config = dict(
    head_dim=32,
    activation='gelu',
    norm='layernorm',
    norm_place='pre',
    bias='none',
    optimizer='soap_variant',
    weight_decay=0.058,
)
Each number is 128 + 32 x the weight over its row's rms, rounded and kept within 0 to 255. Layers, rows and columns count from 0. Numbers have three digits each. The size before them is the row's rms in percent of the matrix's.

# layer 6 MLP down (transposed), 256x96, rms 0.123, rows 48-188, columns 0-47
097:184085191120155135126143158162150083105069127115151141144061133099177089168141110143114094139095110098188186131175054157097110075178143108151132
099:141192098147116138124143158087122104073124093172147099159120156120167202134116133115120122075083101122142169054097111120141127073107129155155114
105:158168127171177103149143143142138188113067125140120139113134094118080113130066123134088148148113113086126129051139084153084128102088123155183128
087:113144106174098155114130137053130116102129151153077109116142116058146099182140123057115156186160157099110154096169158094149145132076115109173133
089:095147150195120103100092158108180168153151125094178134130114102068112104155187155171157142089099139130184106150087138154155146133118132146171154
110:144125153108142131154158158134149132121183122109140052103098130142080167124043113137118142120121118103197084099128092162140109100085134110060145
084:135078150109127143118136148102108102125142146111107127104146117116110100078110091179095185132075195203128144104173076079127113178105169172107112
112:122077113124147106146045156080162194157201132121132146156130081127109129094119124114101070058146127117149095200104122137109143130098156149149085
093:087076065135127121156153153148132190148164130144168123143111120128182188095143117182138089176147169136105169152104082165131078150079111081176060
102:155080149154144156158167081075159106188162072076144107115130107154135141153090100063120163086155141181127124108137117123130157143129175124148063
096:037091144143104134088160126152100130139155096139090126174117154140174166087210089115128111120149095137122097094126102119142107114118193158092116
092:128110131148128126119136166118141163164164103157176108164103128114109109186140122133141064103101124064109111146184134150103132196059146124099113
102:164143152186167121090139113117131136157165124177137129089168105152102152037134112132099052193095143099130138122134158090159128139081147140149114
100:100123201098119161130109121146123143145184174111167107172095064142168130068098181136090062177126151128117141121186143096108164171167150162088157
099:129162111163094171159160139119128120143208118063110071110104112153160142140071150134077090132120167177050114094164094157091078139141158100117124
088:098158132166200098108120126155161074144077129107108151086116104112091088166129118132099142112106126065121112107184107129147139165130156112192112
091:131135133127154109061162084128144100117078134114114159095089146109087163142148082099093167079145106178093093111169075193143100142134159079161179
079:110164141105114129134188134160179157138157145178090082095095106124162190107128180097096107150093107117157141154104176085149131137102144155113121
113:068144062060100130151176122160183103112127123117125129133100075064161132098177123159130063177126158164088129141187122128136119140158099115075174
093:141091146151136153145118163112119157091048115153112070154128112094201142169192158136165098156105143149112109101152139099159177090099126126095096
088:183122103153132132151077146082124104169184083118165102141109152151086140101111136164102190059154124130154141109060147134103174142088150098147215
102:108161080190123090176127120153095133160205112076123099174146143146155143162127115101156081149135139180148177089176108105145152198118143157094107
112:162123141133120149140136095097144100111165133142129151103113125102087099070159169119163172134125075127142128165114130130239126151084111099163068
101:161126112187119144202155165198134109077047143123116097108158101147140163159122134175174120178086137078128136149124170129141169122127124141108134
098:091144114100145102074116100141165179109055138155167138135094104149141117120101139110141160086112119095113135150093186136149127097148106132057135
100:097152113125081115097112087139146102189122128062120198091119171105143161229112093158091102152098158089177156108152130165126131128115144135109166
095:102086116091102125135123195134089149094079144083151129147171159140119162164137129142121118163144146113096095119125117114106094116143116153134168
109:113153073108136190112128130142103128098126052118128132127128070151115110141128122199156139185124170077155129151149111148092106132133118069114115
098:162173130136164143076162156120162115048100130095139088118154141120145106147109140145113162184101140124171152144155078169106098152115148132065131
103:095148146087093125107086094145153142202137093139136133168171082125154109088159138132130110084156146136081077122124144105137100165114187184134115
097:155127123127158148122150083148061111149045112144187160104170184081090107126123110118158130135141181145159204129100143117126195087131098097134157
097:160116142112134141118141135156126046164190125144125134131132219104123138101039131114083157090131156125060191146139082110132113195116155098055124
106:064156122107193176128136149131076149078183145106115080170155116106177159091081097179128128119145134143104143150095094147121075122194141132045133
096:192118156095033123127107099087148095145187041162136109116141122106101097179150178170070131159141170151089151157124143166112104131115137189128070
107:156105147116087135116114054178104155089150058136163096170105120128117130122146155078124143150079115062117079127131201213131085123105112144123082
104:148190121096137122120160109137163189101000122084135104145161166188131128135123122086173127158112163175104147135161143104190146113097141143153155
083:122110045137137084103149178108148136160164097122155111176145095134163163120130143100096114178074175172051109148117124079146092136141160137066069
089:139105098099162201134100096149121118065179108100114161129095088084092088127162157131126166150097110119113150147140086126154098116098102152166159
101:104103140182136144149100107184119093066172184150150079145123138127119138110126072125133135099098110105124067133077161144181119096136178150097100
083:082117120079108158147177142128113117190124079115112128093096111165151120149144116205082152150128113149092086088129128140125082087094110112142186
097:118200114141094109114101141139140166132093146122142115204108152067149114138126144077114077112159201173121155122093162169131128083138195115096165
087:065158114134061096160133137164144152116124116136113122111172146161125148133079118073086123133177103151136114152117096147182127145133114083097063
090:137081159149120133121149123134090096181169116226187167125132082154156117090095174120126113140143158094104141122193138131094153158109174146132137
107:113058010104126094109143118124151139133144175086124060121093131092102156095144197121191112180152124144146096110173131092081150122122164168100154
106:118075158134143154089114135109142126137129113173124138161108134106096140167155139104070177072142151177057114233054091137118165153141077089109180
110:150114118131064171124104132136129107131183099078144075173098137123155170147145157186108124130159113096162103174129095088156114050121134158176135
105:072186151079086167097123160169096147087194093169134143159126144138206104117130118149040119155130092133167151147115148081152089068104128101080132
103:150164143170146115087118116103149153111160125117070145110125140149077140175116124085149137065176121105076069096146116177086100140121112063163127
087:152093121121113101188087140113135152129127172135150146120186123125079145164187139126160160152169179188158172074122090103155123118057153105141147
098:122115089127107128157137120149161105114185034148112120155115119143122124119154144074110171113083158113129132116073088111167208122104173071058114
094:091120029109142087159123103109089111125141134126108160157096043184184143140100127167133091151059088118175109166152112081121111113160104156128154
100:158152112117107204122116106230142127142106151133086091098109177140072148114122065138115103087098116101129111157108109096186121103113126093153072
110:146134061110132135149105088136100160149154141140085134091189129122152101105089118150108106093075128107158188054164088127111094165151113183197131
083:113105109158115147119146129158117116089198131160151183077152162066097155101152078151126187060123158180164132075120107088142133067056147087139113
104:139122142133154155151158097087080150149137147127118128130158145128114159155150102118148122067142222130169075169102134072154113110189177134104156
115:136171221062127122153149105156082093143048147091124079128166149119168068132142109154139142127146167146112117145121109091195140104137113144184160
092:177095084108120096144103177088177187161081160098131119122165175150145111115080203143145095105106084140153150153103156126106134098122127187130105
109:113053093109095174120159124161117097145122112157120178119108130166148137186144120101089131093127088055133135154175092082111105120132098129124127
099:074213149103148128125128112130135101134110121194121093141136164110141134096149108122140129076135108115082123111143185153199198156144056173144127
101:114143096140150113113194093117094096133085143151176193108158173146129169155101104151080080158132160171123118145127127103114122126140178136105123
104:157099163102145056095141125091095097157106089118149165169100097156118157106181155128146144090117100055140193148144064119066178118136192141078108
105:157118157148131136145164127155200072165132114123147167101169091074124099163155136166175116158134151156090198105121200106113114168140086145140172
089:103123170087151086148146154099124154142112103126168063164105181136114116116098117115143123080109138176103139080103141110130145127105136144217126
094:043140096129094134134141078100118130133100159139102137132139180186088097108120129142148185092155119140044100091169059152122137056135110152150154
110:150178145155107163161138062113102119105161169143086133159151092180120143122097224144150087128090154106090076176149068149102091107138112134128098
101:111122160073116113165151164094146159159153132151119135155125066171154165037083159155153129127105114164145078153153155155141122170121189114106137
099:162130121189102086079105163163151072155131135153160128131081103094087098157116159128119143156144076060150119119124111158140160093084113164171140
109:111102072140143153134094077164113130158153112143117109155142135177150137078145183080147160153114130084104191111149162131105140141158117098168109
104:175142175176130077169100118094087154074103125164127112159131132066070117125156142108115163150126161129145097151138111106121106121091132126125142
105:125067120094106078115169111140160187129188092113146136137131116140132155096139104186100117109143134149103143077115083173082116152146144095063148
095:163136122085082108140138105118129155124169177065167090163127138158137119117076092124113103021158189127155139122101120175145137197198086062138151
096:123139151157131107142068153087112143074115150131188181176137086168104138098107124106107131143142090083138122080097097083113122125090087049187150
090:068129181050102155089133124134127130109161118168141167159140096090103064138128195136091126149121166152124163144149150154086137132101174075080116
106:123115088134115133163122120169106214129199148136117123115146126142074145115078108122155122151121108195098131091168117129177110159106098172141130
106:122197104079161168106122088114125166094168173139127143161227073138152117099144144121156096174066201135156137119122113108136130110102118149087143
115:139110134169114140166135209124168146174181147097082129164120118154124154106121145087075137111145102103064117106106068121171073121104100087127124
111:140164174140137132121113117115182154150134132142121142133043160109154139162120152066186103119100153119100130124137119134142087148044103158138106
109:120114113114173122117102117159111128203177106145096172151102165146143148077135160141124058198130128170135171158133130100165108184139108083138166
096:180125198085097135070132090130095108100046093169106139177184143092111158158185053101124150131131115135128119152124098111095123134091097176165118
116:148084130109066126119153115125136118103144164064101127085111095180142155082133132162105102167067140106130160153149104130157100147123145117174145
096:131144140134071141069059121090078139114162112180127136130133144140129092130168102165117175162121190135130127092139116174135106132149158151131134
103:113165132135101160142171146135140041125108160164090145111217138142097119111113090107138149130135114100138082109175135151093189198143097110144084
106:089069128101095154141104136119126151143095160103164090121098100122147129114176160200073091196152113140131122130159183111115120089093138134078114
088:164123167105137121124088102180108125170113107057147146138091176175114123132091133152194131128113189140180109158065124132097154129124116129175136
107:142162085138088119141091209114098158136086123127147115164150148086148106140125152114071157113151208166188117144138093104076094138150138122154205
099:140127113177117135157115102116135110097094149132117088101033057081106109131080235145149153130071163138147142179137165085139104122078159080117143
098:174090128181088177074099085091078140124169158110159125128115177108147126145146158178118092145130127141133126119106155142077114144125140120115131
107:153185144151084102102098171116174174128145130139128095201129099116162155130095146138123142025177155134128088149065125162171131114124116113122156
095:145111130132062174140149104162116142193067138089122120155133135165151116110090112072154130060173085161108073086173154106193177117111095200140073
086:113075091142154110140158105093134119144150120113121124038134091138149203147110108128143170126104159152132131244132142106163141130092186147095096
088:072053127168136191162105136110106107079095153144088154143148106065173136085135097130168158160132186129151195176057138112044137145121103103155111
105:141087142114155171154192075095135097123162156167125145164060159157098162147099106122120132104115186089119136136147110118126132164145143124135093
098:095156098121140148084184189105072171141112055195211068178123071134173141078135106106143133151135165099116153153114077141105155096152121153140118
106:119137085118114149154127133135124142125095117196121136101131168168143112092092102192169143179136142215147122124110146108129158082106140131093070
104:138141159155142145129089171136129107111205091079106113127161129160122147156101165133148086182039137061145139096140130094076112145114141081117091
103:136133107159117105075100110117148131093145122132140094143148132063167143135136103122118180141072135064115145130155070168124059101140102151208110
092:161108102115110061171157123111098147171159107107157143151157169203122127093126107164126166133108163072101139098140060166131147150086095153149050
100:085112154113125135179143149118180107124127104156125136196106106129083100160146098061162150069158094141138132111143166088166095153120135074144131
093:134077095086156160113107075135137156127175161112148083115139146146132154127091139157146088140109115110128156159154142112112155170118162131180087
092:144169094167122071104121142104128127115028132109141169134148192113114097168130118103104063141106154098081117108123082170134138081126096088162101
091:123092187054093132104081088176106148133085064116094115080079163123161153143166173127049154129125135132163086114121179132098091147118152128146062
096:113094154088156124108067133223068143115138086099139089118159135185175179077121109135125152153149194127117137140084083124154113126178132094106105
089:193213229088126093098098124175098117176183119079077121117088144149169157152106063125170164152127097112173122116133136118068122116169136103099156
098:085089123152150080159119130129194174104204115148090127134103112155111142117113119144124120135148081125147136135140186035141145153082083139136112
107:111093167112124129139150086164078114080140122148118104187082205178094106107130186126105052138106075115160167095089142183158152145156133193152148
109:103128099195135143152097101089154146159182098101155098136124126159091092154089130162138074164135149131070146108162146164097127135135098168073138
090:091157139101095159172118172144151077158125103182082129163097153088103061127142048104173140095104145154133157147116087192106101141164144055167077
104:156158154102190122143130137142147189161153105159108127136129092175107137125088125102144091145131144066131114163092096205189072133128135128130079
092:111164124147102129156130093108099137164146106110144118163109116107128120119122192159083151123115057150105161190090119128110160117170168110194106
100:113132064146129083133161108151102120100098195132098154082208092139136165169155117161115099177094095126118144111117062120126164119183157150076066
098:131071071131100119168139128106158130165087128151135107088198138067118133128089126091143102139137068070140137137154097136078132107109170081140117
097:169119122032181089124136136142141141146084119140131123092117179163090122108157076114152202133148085144161117121080186095170175104155089091168102
101:153099102111135163106108117129129182171205121118165072133146179091132158168120150140072143126144128135029082081133172091113142138111125122177118
096:128124172106099102095108135161132167154117143082119118169136149139121139162137129091119188115101127098124148165097111176124161107200130101191084
098:109181095099143162126107097189087196115080135165203104147111187118156083168118116077151112113092138136164118107130068100145087123186106156147102
085:105110171128116164140148151104127102099152115143097122169152180125120114159099115173077130134161138149130130110089116113226139138062142153137097
091:122160033158157101146107137142146134114143183154192130112076115092095119113151166156097136118097160058164164164105122138070132109159118149097125
092:096129079143112115065164120094069065176130097102166090175174143128158086124104110187094052164123119146092113105132172140153156077128091154166147
106:169181104084138135137116112119129099159133114101113150112101119126106146124164121083083122136097086046132122194118111104071154149122114135099143
091:134117126106169104105123058082132097130140099119149104150126041197105120084089142167137132130063121125128146175105227143153129219134106181076132
107:118158097176076117133129088153124126143135104162168150105137130109152178159106145117147063118121096125152146128102154075140089146143145104105134
084:087164116145164119108128101113136137092061163128133138110123149147140138100136143131118160109203110139149179182145151147137146142184100152124051
101:152198168104135102075177127161144087115095095130110133123131073130116153168167096102195179117136049071189120049125155170106111145116121198135103
097:092095105174159107195147110152082098133148109046137105117136151143165220101118094077120175149131135132095151163085164084123138149095127138141129
095:183214060167144107120120154135160172118101092148135099163088110157185206133103098127107117107100165149123098167123149105163116161132103160132158
096:155100131173125086097132131135120150139116155136131103123138115108115109193134106123137193092068150102100084105098133163126099142106098255180093
098:181230161115112112194082155113110124108151080171113079139126134102149113122138094125103106156156162112104137113109170119134113152147087124119134
096:102172147182109137078108159114128135130135112145106123099077201122064123167123128135161138131099109169148122136117141151101082127131139045070126
098:126136171098140155103099136132128135146025145088144116082171111154135246175111090093133126116109092190141136090114189154155175122166162142108153
111:124103173184118203142196130135121086114152110130092135167100094152148134093107170116126157119168135128092147190084032111112136182139112073140121
096:131116101165155104147090137056204178092143160114139144102119155058114098143127077126123130140104110103156149123165114127093152153156112104187147
109:101103144159172166120135150151131126135104079146143161166138113113117105137085173136126138108097093060102173165151069104133115119110105067106108
089:170129130100106111135119116099161151096185151131144168149063109073137129181159081092113126110158126148137124107146113138125136039138154100154094
101:058114146123086123141158161151138148164083109176156120139159183085098135144113086066162132137217148175136101133132144140177147113131148120157115
105:047108137116134135104111081188061116153135153141129185107157127131141092150098107171130140109098054080126143124117112120093125151160129140176140
106:172118131118137119185149085142084120154093124136165147126104136105123150082161106061182111185100144170126155120196110109140096151150121084103137
092:115183116193155135146158132145097134143028101141212158101091124123159155099121223116090126129120115145167108154107114137139117087147129150109101
102:145116107188138123154131143114114143062033126160190159130153146112145121126169100125156169081145158152127129137166179188143129136215107119135182
099:138132165165140108161143149135160177083179103139100146134130137137122121148142141125140130101124101115163169121118052112147140171112156156093082
090:164174148154055154113148160113090144133118166155113146114140075169080130121155152079138160097144119188127091081101130163173130161089144119153095
097:133033118166076156097164086091079085139106099166133084118120127073119073159121108147185163135080161179091114105118073149163085120140148112093135
# layer 6 MLP up, 256x96, rms 0.117, rows 49-189, columns 0-47
100:145187073114165159127130116116145106144153144089132145072108134128102085104175118108164059158099098193102105121102167143145097126094096166104063
097:106130148098103106113115106129178032151166162178107110114140120156121152158162094140179143082172102115094159140166131105140115139144151113126151
085:100154155154125124153101106129135187132158095149155165188121087110119111109091181118102094170134059074097139134168150159129111060122162105031141
095:142086104081167115121107111163143069163095136125136084162121180171116165145140075080137109115082116163132120133197127148169068096125066093132117
108:111175180158113155148130132175208132109125159098127123087142093172127106118113151133153077145146080116164166162101140183092165161116171109109127
091:168146119125125139158084140124103156154120155095094155114097124125109154187095187085085121152153177160170085187154122119171108139074131098144061
095:157144128144135149174127143147170119134111091178129186110159181158088146049072131117163128094136127136121111149109142138078112092107125101118190
090:138151120102125181107114133098130144099056167083134119158149123087134125131157102183178109166134128134086159063100188145183190130090098167055105
097:085152128140171090049146117088125115129175098195105113182116079092104074178058140138114121125104149089156174105118085142119161146137168157082150
093:170130145177164138152151128117157073112179112068101114189176090119155116109121107128183122086159158152140116187114079174146057086186119061122125
093:127111101140121159113086176108147154085141120094049160164153163090161183128156167086168103131131136151141168127094084135198135126113161136095188
095:064105188136136134159120116176158087095145102110117041166152015144117130154109159177113115126122181110136181149135099140108090127145138136125172
108:169171113096135080092104104068120165106160183121154131119114165152155122109122143132124082167098112103196088172135129121153128071169087130107132
089:108138120111189090134163115078120107105140162140145136130164075122083118212150075147088120127080144120135144095114172161153158103160093127134103
091:065150140114093118090140110156145158113048105118145129205136082098096120119136169177074077105152123164148143096086191117118146079203154098164135
099:220108161119118135138118116134130115154170125098159214098063142144087107082127225100161133143160112124114125146108083097095146166126069084131124
108:137141140171155118152038124114131105135159090124130096105128115139158178111105118131098145173142204110168134168144095067125116064107107140106144
093:178137143139088102127051122065183110104133151167161127066093121169137170103083106162113080170152109132152096144163099089129162122117139163118107
096:150138086139139109125040134154116182099125157148121103181130146132138046135167112170111089101103169136171188153157067124141162144132142151090086
098:145139193106084126075120097090134152157125086172136143117177060117101117136146066080155092107152142133140109107148114091125114099138110093102101
088:159141131163023075138142105100106071090138152158098175116086110061102115140138130174164103110142103144176187119136152078086090109146107143189105
111:180141105087052144077099143104135101188129107118178152126159084114081133129154114110130102108084152159119188102104186087154115160071120075097123
099:132192129105128142138170102134100147111139088144107140123089076142109145149169094073170104114132133163103040128133170095162166120107172184148123
102:119131101128154150149166157147141115054152085145115193096105171180101174094118163136118085133098145182149092172138174161126206133153136139108170
109:096103036144123135120080145140183165131156191135109121184123129133125135156093120142143156101116193114150106102149085136150087071117201181155126
093:158129126150192120109131110092115176229139114106114103131163191107073114111136150158114158150112095157123143093139118121126169127119163121114084
103:099150122094056142102137115136124158136102166136137198088183124102167120179111139144091129130144147192093101107128161120139116119147118168109174
089:091173143145136124125105149071144172184125140158091127100160096190127141096105100125168187134149078141141121107108190081101117065218110084168113
113:130102083140175131098083070130123187149151066109129143114151060161102085141179136091159136146146132109154139112186145142080149067145079145108123
090:093108113158116124098137133117157106112112171137076089124107136174092124163097120133146034118144064086180098149175168125115139076129091103136140
097:183184085141153206141135132154181113131162171177114137143143130130147153102079178142127123144104175152104185163109134144122113148151138160085121
099:113132083040113116191144135108162122159103140143121106104215151191171146160167141072124135171097151124119178118139129119083118169123142168125139
093:124127177140178082083129098144180082153134105147178110180143089180110182147165142127123116149201168145193081130170092084120145094140140153170091
102:107196117154171128165126141137110127096140188200084115141210119123096163139094103174101119100151158154150104141116095098095084113175112091179154
106:077128102165119155083116162117129093165121167179097175127152118117144072124171142179109093151119162143164136120086062163098112155165134110151172
089:112100146088118098142134144131146156067098178117120160119129099155049119150183167121120120124106186105190098131088124101198153141215136167122151
096:116137145124157089156116116151097117165143105179164205183188123151146172111109113148096132115122100114117162115075175149132126062132149163085117
100:185124164173074151113107156116211137156156191092147133121132150174125127100140143143121130149135083109106102149151118137098175096110071137177103
092:072157130149201110071102109157165130140105188146123113136120106098108159116196148090175104122101136127150093102142143152182180143140141156083074
095:130210064101126158135120161169087131102089110133075127120150181160128099126120131153150087128096107116128109113105129080179129111102073098182122
093:146109144100116180085088161120157062161132134102128113130169177155157098200072161153119102117114108069179161132144155190183156146166119130061167
094:172111124127140123121168135158095095131152173111138133072093073190112135128168135106070079166133174137095106156165206118098117122088078151152098
101:202104115101136126177110154088168150110175094084134173127165133128066205183064111120080140113121149120150084142048094108111173124120154199172200
100:193074114061134187152080117158102136093178146132148100157130121088162101156090070118153069156135120119171091117081150127141068165148119192078139
102:102130126125090171112115127076175128133186137123112160108138139127126151103080144211120087121181126094152146082129128145079143071130092128141098
101:166128128089097154168176163132119132136181125112154155140102110124113111052090066115209150164158094159159130151113092164086080086131128107101145
096:127152120144117038136161127137110085125121149135113174146167170156139156174120079142165076097079150142150172124109199157113104069112095121157121
092:159114148145177114136134116147155093121132164155113122119194135143110107125135101118085185121138143115118101114097139052099202137125169123102131
089:102191145142158154097101076106135106112155151108129183163146102128169151103190109194179153082114120119137118107120111136125126083095097161116141
107:139141151126138077078145136134111168109141129127164104105077144060099169160134071057172161098157105172091117172162086144080173154135123148164131
112:150156117128045178105142139125145134203133172134176113123110112131113104120106133147127121134088150131069170153108113120114155083058122094101122
106:166137095108076146132181145105126114140151074140135140177192140166089159154075059118186141186166189166159119075149104105065116119186131124184151
088:112144170072134140143155132137142116171127135148082111210123153176113154157116135177131146158127130106110159129150150050200112114126148146103099
101:159192133110147070111106120139153136138135089098096138121157155097219108135200133188145119142084110068185129111086141134082112129151113137092121
112:125124115137128139100079145121150138093139137130071121224171082150082090166128076122140064112134117180101156053101118123098150094117141127200092
096:135125153134110163145087099161108055152097151133071112136151098117105146116179116072099116162154178135162087147196119160179103113141184135069123
111:140153127119105144118087151128162106116165136141127139142201126109087134189180096062162090132138125134193139184185160146177081154081095096081108
098:188100107145162103145121165158104110138168123099092126125124145129157142114070155101064124118127147114189135123100104099148168107174097145125149
096:171085164064135099099104186132111099132099089108102140108117098159134154166083117185084167148152126144136167084140132099164167128116147185094121
105:098148113143170131136098176106053072125149194157100139160158136175086098128113112122043078124152145095098198150118091116175089170140135090125102
099:124063153139107179099103072157113164157175128122136084135098102173107148131131093074072123136087093106164154137123191146078128133078108079138087
096:130129167067099137115089143155136133176148141085183159070137109079132092070159157099127124107141143168160136070061148112182119139085167165130119
097:174156113114131087123167130128131114150139082091112139129109146147104158154099169186153130077122118085129144119123173119097154174085157122143125
101:150155124127125129116094078088100117204151155088095136155103164105106158125097193117136093157092165112095148122141144090118146119121163128084105
094:164179196169145106173144162110113103141158123137114155080092137148095106170182073159136180175070144186186068117147111119112113112159109135148161
094:095172168131146166119132172117123077108093140076182097141164093116104106097155155080091149141108103166191181099159126105142094100150165191144148
100:128074126118098104180102187159132136119167061189103163117122095089062135091127161157112109126135125189085162161130174144104104170104053160081094
098:127107180087131121100132127133101084151130131088142088077124105173179118117188093104132112158192140181119089103165156157123194113160098114147201
101:164152103181139168101099143176138108087137154091126116154157108123178119121106128110080126029101168166143169103164113093140129103093126117149130
097:110177136098093167087118148126131121128140180113184096108098152199077132051155187107143118172153104125146101188161122115134114136121146137116121
106:147127047101125187116117086119142149149106095094161135112180150169093127138109114177162136106110094123132145124083133187134107135134126132108147
097:111153187124110121099140159098124119148161106139130109087107136161083120155176148165135098114104134144151091102120085034051063067144170122133172
104:175136107132093054088061112183133172152173123164112117168136130113126100172100155122125117152111155135098126163064136145154169153058148138168127
102:112126165128165140106116151089201104129159175120131144159125094144135094070172173114119131135152191140193139115055171175127160168110113122115132
102:137100141119070036180160188153078117082144125154115164113114134098068125156062108071048102127107128164105092074159165159094099091147124100142145
110:167160143061152139143187205140137146095105097097095094156151104096121186106114168128130143141187112140119116125085098129113195130130175105098112
106:151149120161092108189136146124156064146104133084190085121166137147113105177098081110077175109176161140125105097100172113096129104138169102113079
105:107130130105148099157074126224151127159140159134144110093103117106115094104187155120128087097138149147162057073148191080138136141154100105091095
102:162182081031126117101136153125159161124142092117131150173152120156130132137091123144119044136092090114145104138142093196106072195173114096171089
108:072133125163151135102119105101151082093150109122103146100143130112103123126133144117145132084088101145142136180072143135165090146119116142111186
091:098111143065124125150144150162171177075114175140152127153080126141149127141170145188119099214151125172174122099060107100051091096111119095132107
101:195148168095135123183142124163078124112139118110113173178144084172090096087142037079100113134082116160114169100103149195174159182123135135137069
097:122130142095068085071162107162171110150152111123155139115187160116149111099131107143088162119096150137105130109114174117156154141163126142122098
108:123085156120134093140105122103156112140180099101077124228129127144127147139113142073085138223138188124092114094106093118134152149122177100139180
091:150168103170096141117093149121144132127068155053178123134179136138065127127139140102152095130070101112130156108064151118144125122183096134108082
100:205209136178175078122086113087137150162131136122146136150108132126076130179117094129141032107139110124126080177165151163150130130112085161125127
105:087129126085146084140142122159130157093202157122199100109117102093085189173140116126103188160104067160159137108113123123153109139112119122192125
100:120139145094128124082123090090116128140163093105110100117103097153112175097139113153084125095119173201076078175118179122144145130169173113131194
096:113150148112125059125105125128138165097120088126161204112204152112112107105142150123183139119160047102139129036123132167104146115167102116127108
084:179183132139111062104150139102104121201083121143175160161164175106111066173104136134123138139137185125172097042095142122158101084126095171089121
101:153065091134104126191138148063130095168167158142083164078094221143149125118091120112104183116127127138126163104089098095098128127115144109057147
098:120162085096083129139089178141210092142125138133145176173079113160125069117131110141082086135122145114168121125082167064114177097062106167187116
107:166118190136117088125111177147162097149103094118171169153140136128126120131179149066091135127129120111096129099182111146109117124129147114090167
102:134083130120183135143121178117208173153109099115099120138091074149103143160093167087160131101030117166151141168173153085138109076128127175103135
100:121153159032181138162139102145190142153116141084141150110137147154068109137081114172096098107138128151137134115144106054190173116141171164114144
092:092164125080090162178172076134171098111152187126195109113083103162161098084097093110177127108157143188149143140114106120119135082118101129116146
104:162145117156114093129089141104110154145133132115115092158197134180092115140089110173157112168162167168142112129098138144172132166147089154155145
094:095127141136168087101133146178129213135125117097108128097080173097126095158180106139100109158129143187150084149157110109190169138128149159092089
106:157106097088121117145129110162178136066126130136089123126165054125151157115179101086205119138159135145089104154131150104166150144056148169086133
100:148140133150145138153109127084192142067144142101141168183133115123123130158111120133132137115152113129111146191068096128127196123172071096124148
093:101064185116115134166175122174112106042160143098145105193127092142097115138137129111176104106108105113121151089145157143086169134122064138089157
091:119152140156123104119151147118162065161163213117079140161118065134130160069196119160108106144183094132126169116078126105111111106105128096136188
095:174167091039179136070163100115150095149102111099092111077110120148122142175189080142099103188132096152163193094124153144105137113114070093101115
125:118125045149103124124144122107181156097103085088076107158151135165123056144141113085124145149110118190167130112157104089157130145081136132175153
104:131123171150114163205148166135160137082166113107130080176135112068092200066131155145149146136098106136116164127102109111122171138137114107116118
096:097142108132142088148149138124165064174215139114112187132133075124153134147116090144129132123121134123158110176135127126169082169143126200171007
096:129108122059059134157185093167089125090149160145111111130177111144120145141174156119118134062126169182151185110106102126078160129163099137153174
097:130153130100131105127135098197126151146159107135172130072127131101099154086139142177145155129157119211148125099097147125136169109176148146178115
105:130085119127088146122021138127169111156133097134112129149077146155134087123164161150081144118133111109129132061123164196132088172149140110120144
093:212134131124099146139144109088097112166125103040145162095088133192156125128109124099122111158176147098142201176184101139143113132157154118089087
113:134097102141098172129206149147134147189156104134146125156083085102110090149100102140097131127106158103129124101115123135202175068098078180117079
108:159116150136147156102158161133126160103108189113154128157082064111094112148123126127125114164081058115202087177168133112127124107156154148133093
115:148110100106108117101119121103145175148148105148071166127132100149136107200096043161149140187114112152122176148120114185173094134110157101113133
090:126137200063139101134104084093106144164120172107069114083152063167100103159141125126122097125183057120140126126127124147091132112146117112098099
090:122099125090139095112158138105212161102117073190202191140138147217172156130157124091142105150114119118132126116068180098137101115180119121103173
086:112065193107090098107149159150124139157098136140134153168151087164098095135177115126161155111105173165079166076138112138080152114140061162102118
089:132161150106154129144122156162138120083082232089169130117139058129124137131157169119088109108060094192160181147140100139137100138111119107140142
097:174194173096156188089112078159126119170140140150127113145157118065105099167169090079114104119137152106165119045114176087103087125156128133136191
096:122159105113124122091081143119133109061157204099141068117095132099103123105130135147123143152116132155120093149127087166107162107123102090151143
099:093157103112117156061065097096157101118164126164113118144146141202131019109129151093087170153121119141103126145127079068190142156103112116180122
084:192142168123147126145152168149124105155076196063131123155115103150112145193158081148151170116119116112104140107089122072112133125162156081147155
105:052104085109093125117100177118129066136145145183125079121108142097137156146105111090158116163112159158183104097126054136118095075162089131161132
094:129151124141129097193127187198171124163141100120152169167139134151138146140110147111115108143112098126034115151111065142097084177088142104116126
092:115119198065135086107127101128149175119122164068135130142101117069124121145208128114155112122168101105103131117144165117125152119130111085108092
091:130134173212159112133115099109077119125172144140146161165164113110114060158083120154116133152109125141150121123176116112121085089123043147073185
101:129132147118150123078118121161150185102123129099178156156159123198091131166139173160122115120165111166126069132161077125155118081091165101063173
095:119151090184179129102149154119127132097110120101106132116177132184142133131092095170167041121121124135096115171131118114197156131118115147163143
112:126156141106149141119158064121107170166140108155121054126181118093077133147136034114155123110171133149104082145171183086119081096095120200151127
095:088165130122169168049124066113150185150116140055106135177151093168190153085139153076136101116154103147136162129132098104138169106138125087172110
108:190162111156080144149173131154090108132143080156137129153133083168187149108144184114120147078114122143099122137103112184179111091136136136090119
112:125167160066107122129065130147164135138139154108153121125110128162127108166179148106167185144126144132188141030091112147140120114142171172104162
097:139128143129134119122077125057147189149138115185183124157164122178084122130076089202125159104127124083115099081096153052153125133108140119087163
105:158165080123159146144118163109130173139122148153083130099160107135081147114095135150132141132141188138139085180080131117128126070212098124127057
101:074160097144145146163116121121101102080132101144092110140133105103145111133146131128101109183168154153161096157134134115189136153108127115131200
111:177214077116152126075117111142135175064131132198136142154178081139117117140171069138160107097112133144164133135151124120183140111124079128159091
098:160148132099101063116088094121135125108141139151140129119144107111185144104111068127063122139182164189104095119093103164104139119077084077124121
116:104131168058182148074099139151132108187115143050067176109159103102077081169098108103070138140100125121116141148100157107114149122111107114153127
094:194165107116108178137104158094122046126102166143086148062126152090133125114160078151098147045109109166166092194200134113180144106172164107104139
094:151143125142123130109220117134145156109107078124149131112133094103137106091117157130130152157102159126159138121123153127168133170162128150120157
088:170078133148076129185123110077109163146147100107113107188127152146149136124171087177116134162138129138181118086107186130137174132114163130114124
105:176133132069098113175143191101134144180165162073179153176109162168085082190156123119115090067154131164108142153080099099078125122122129118114087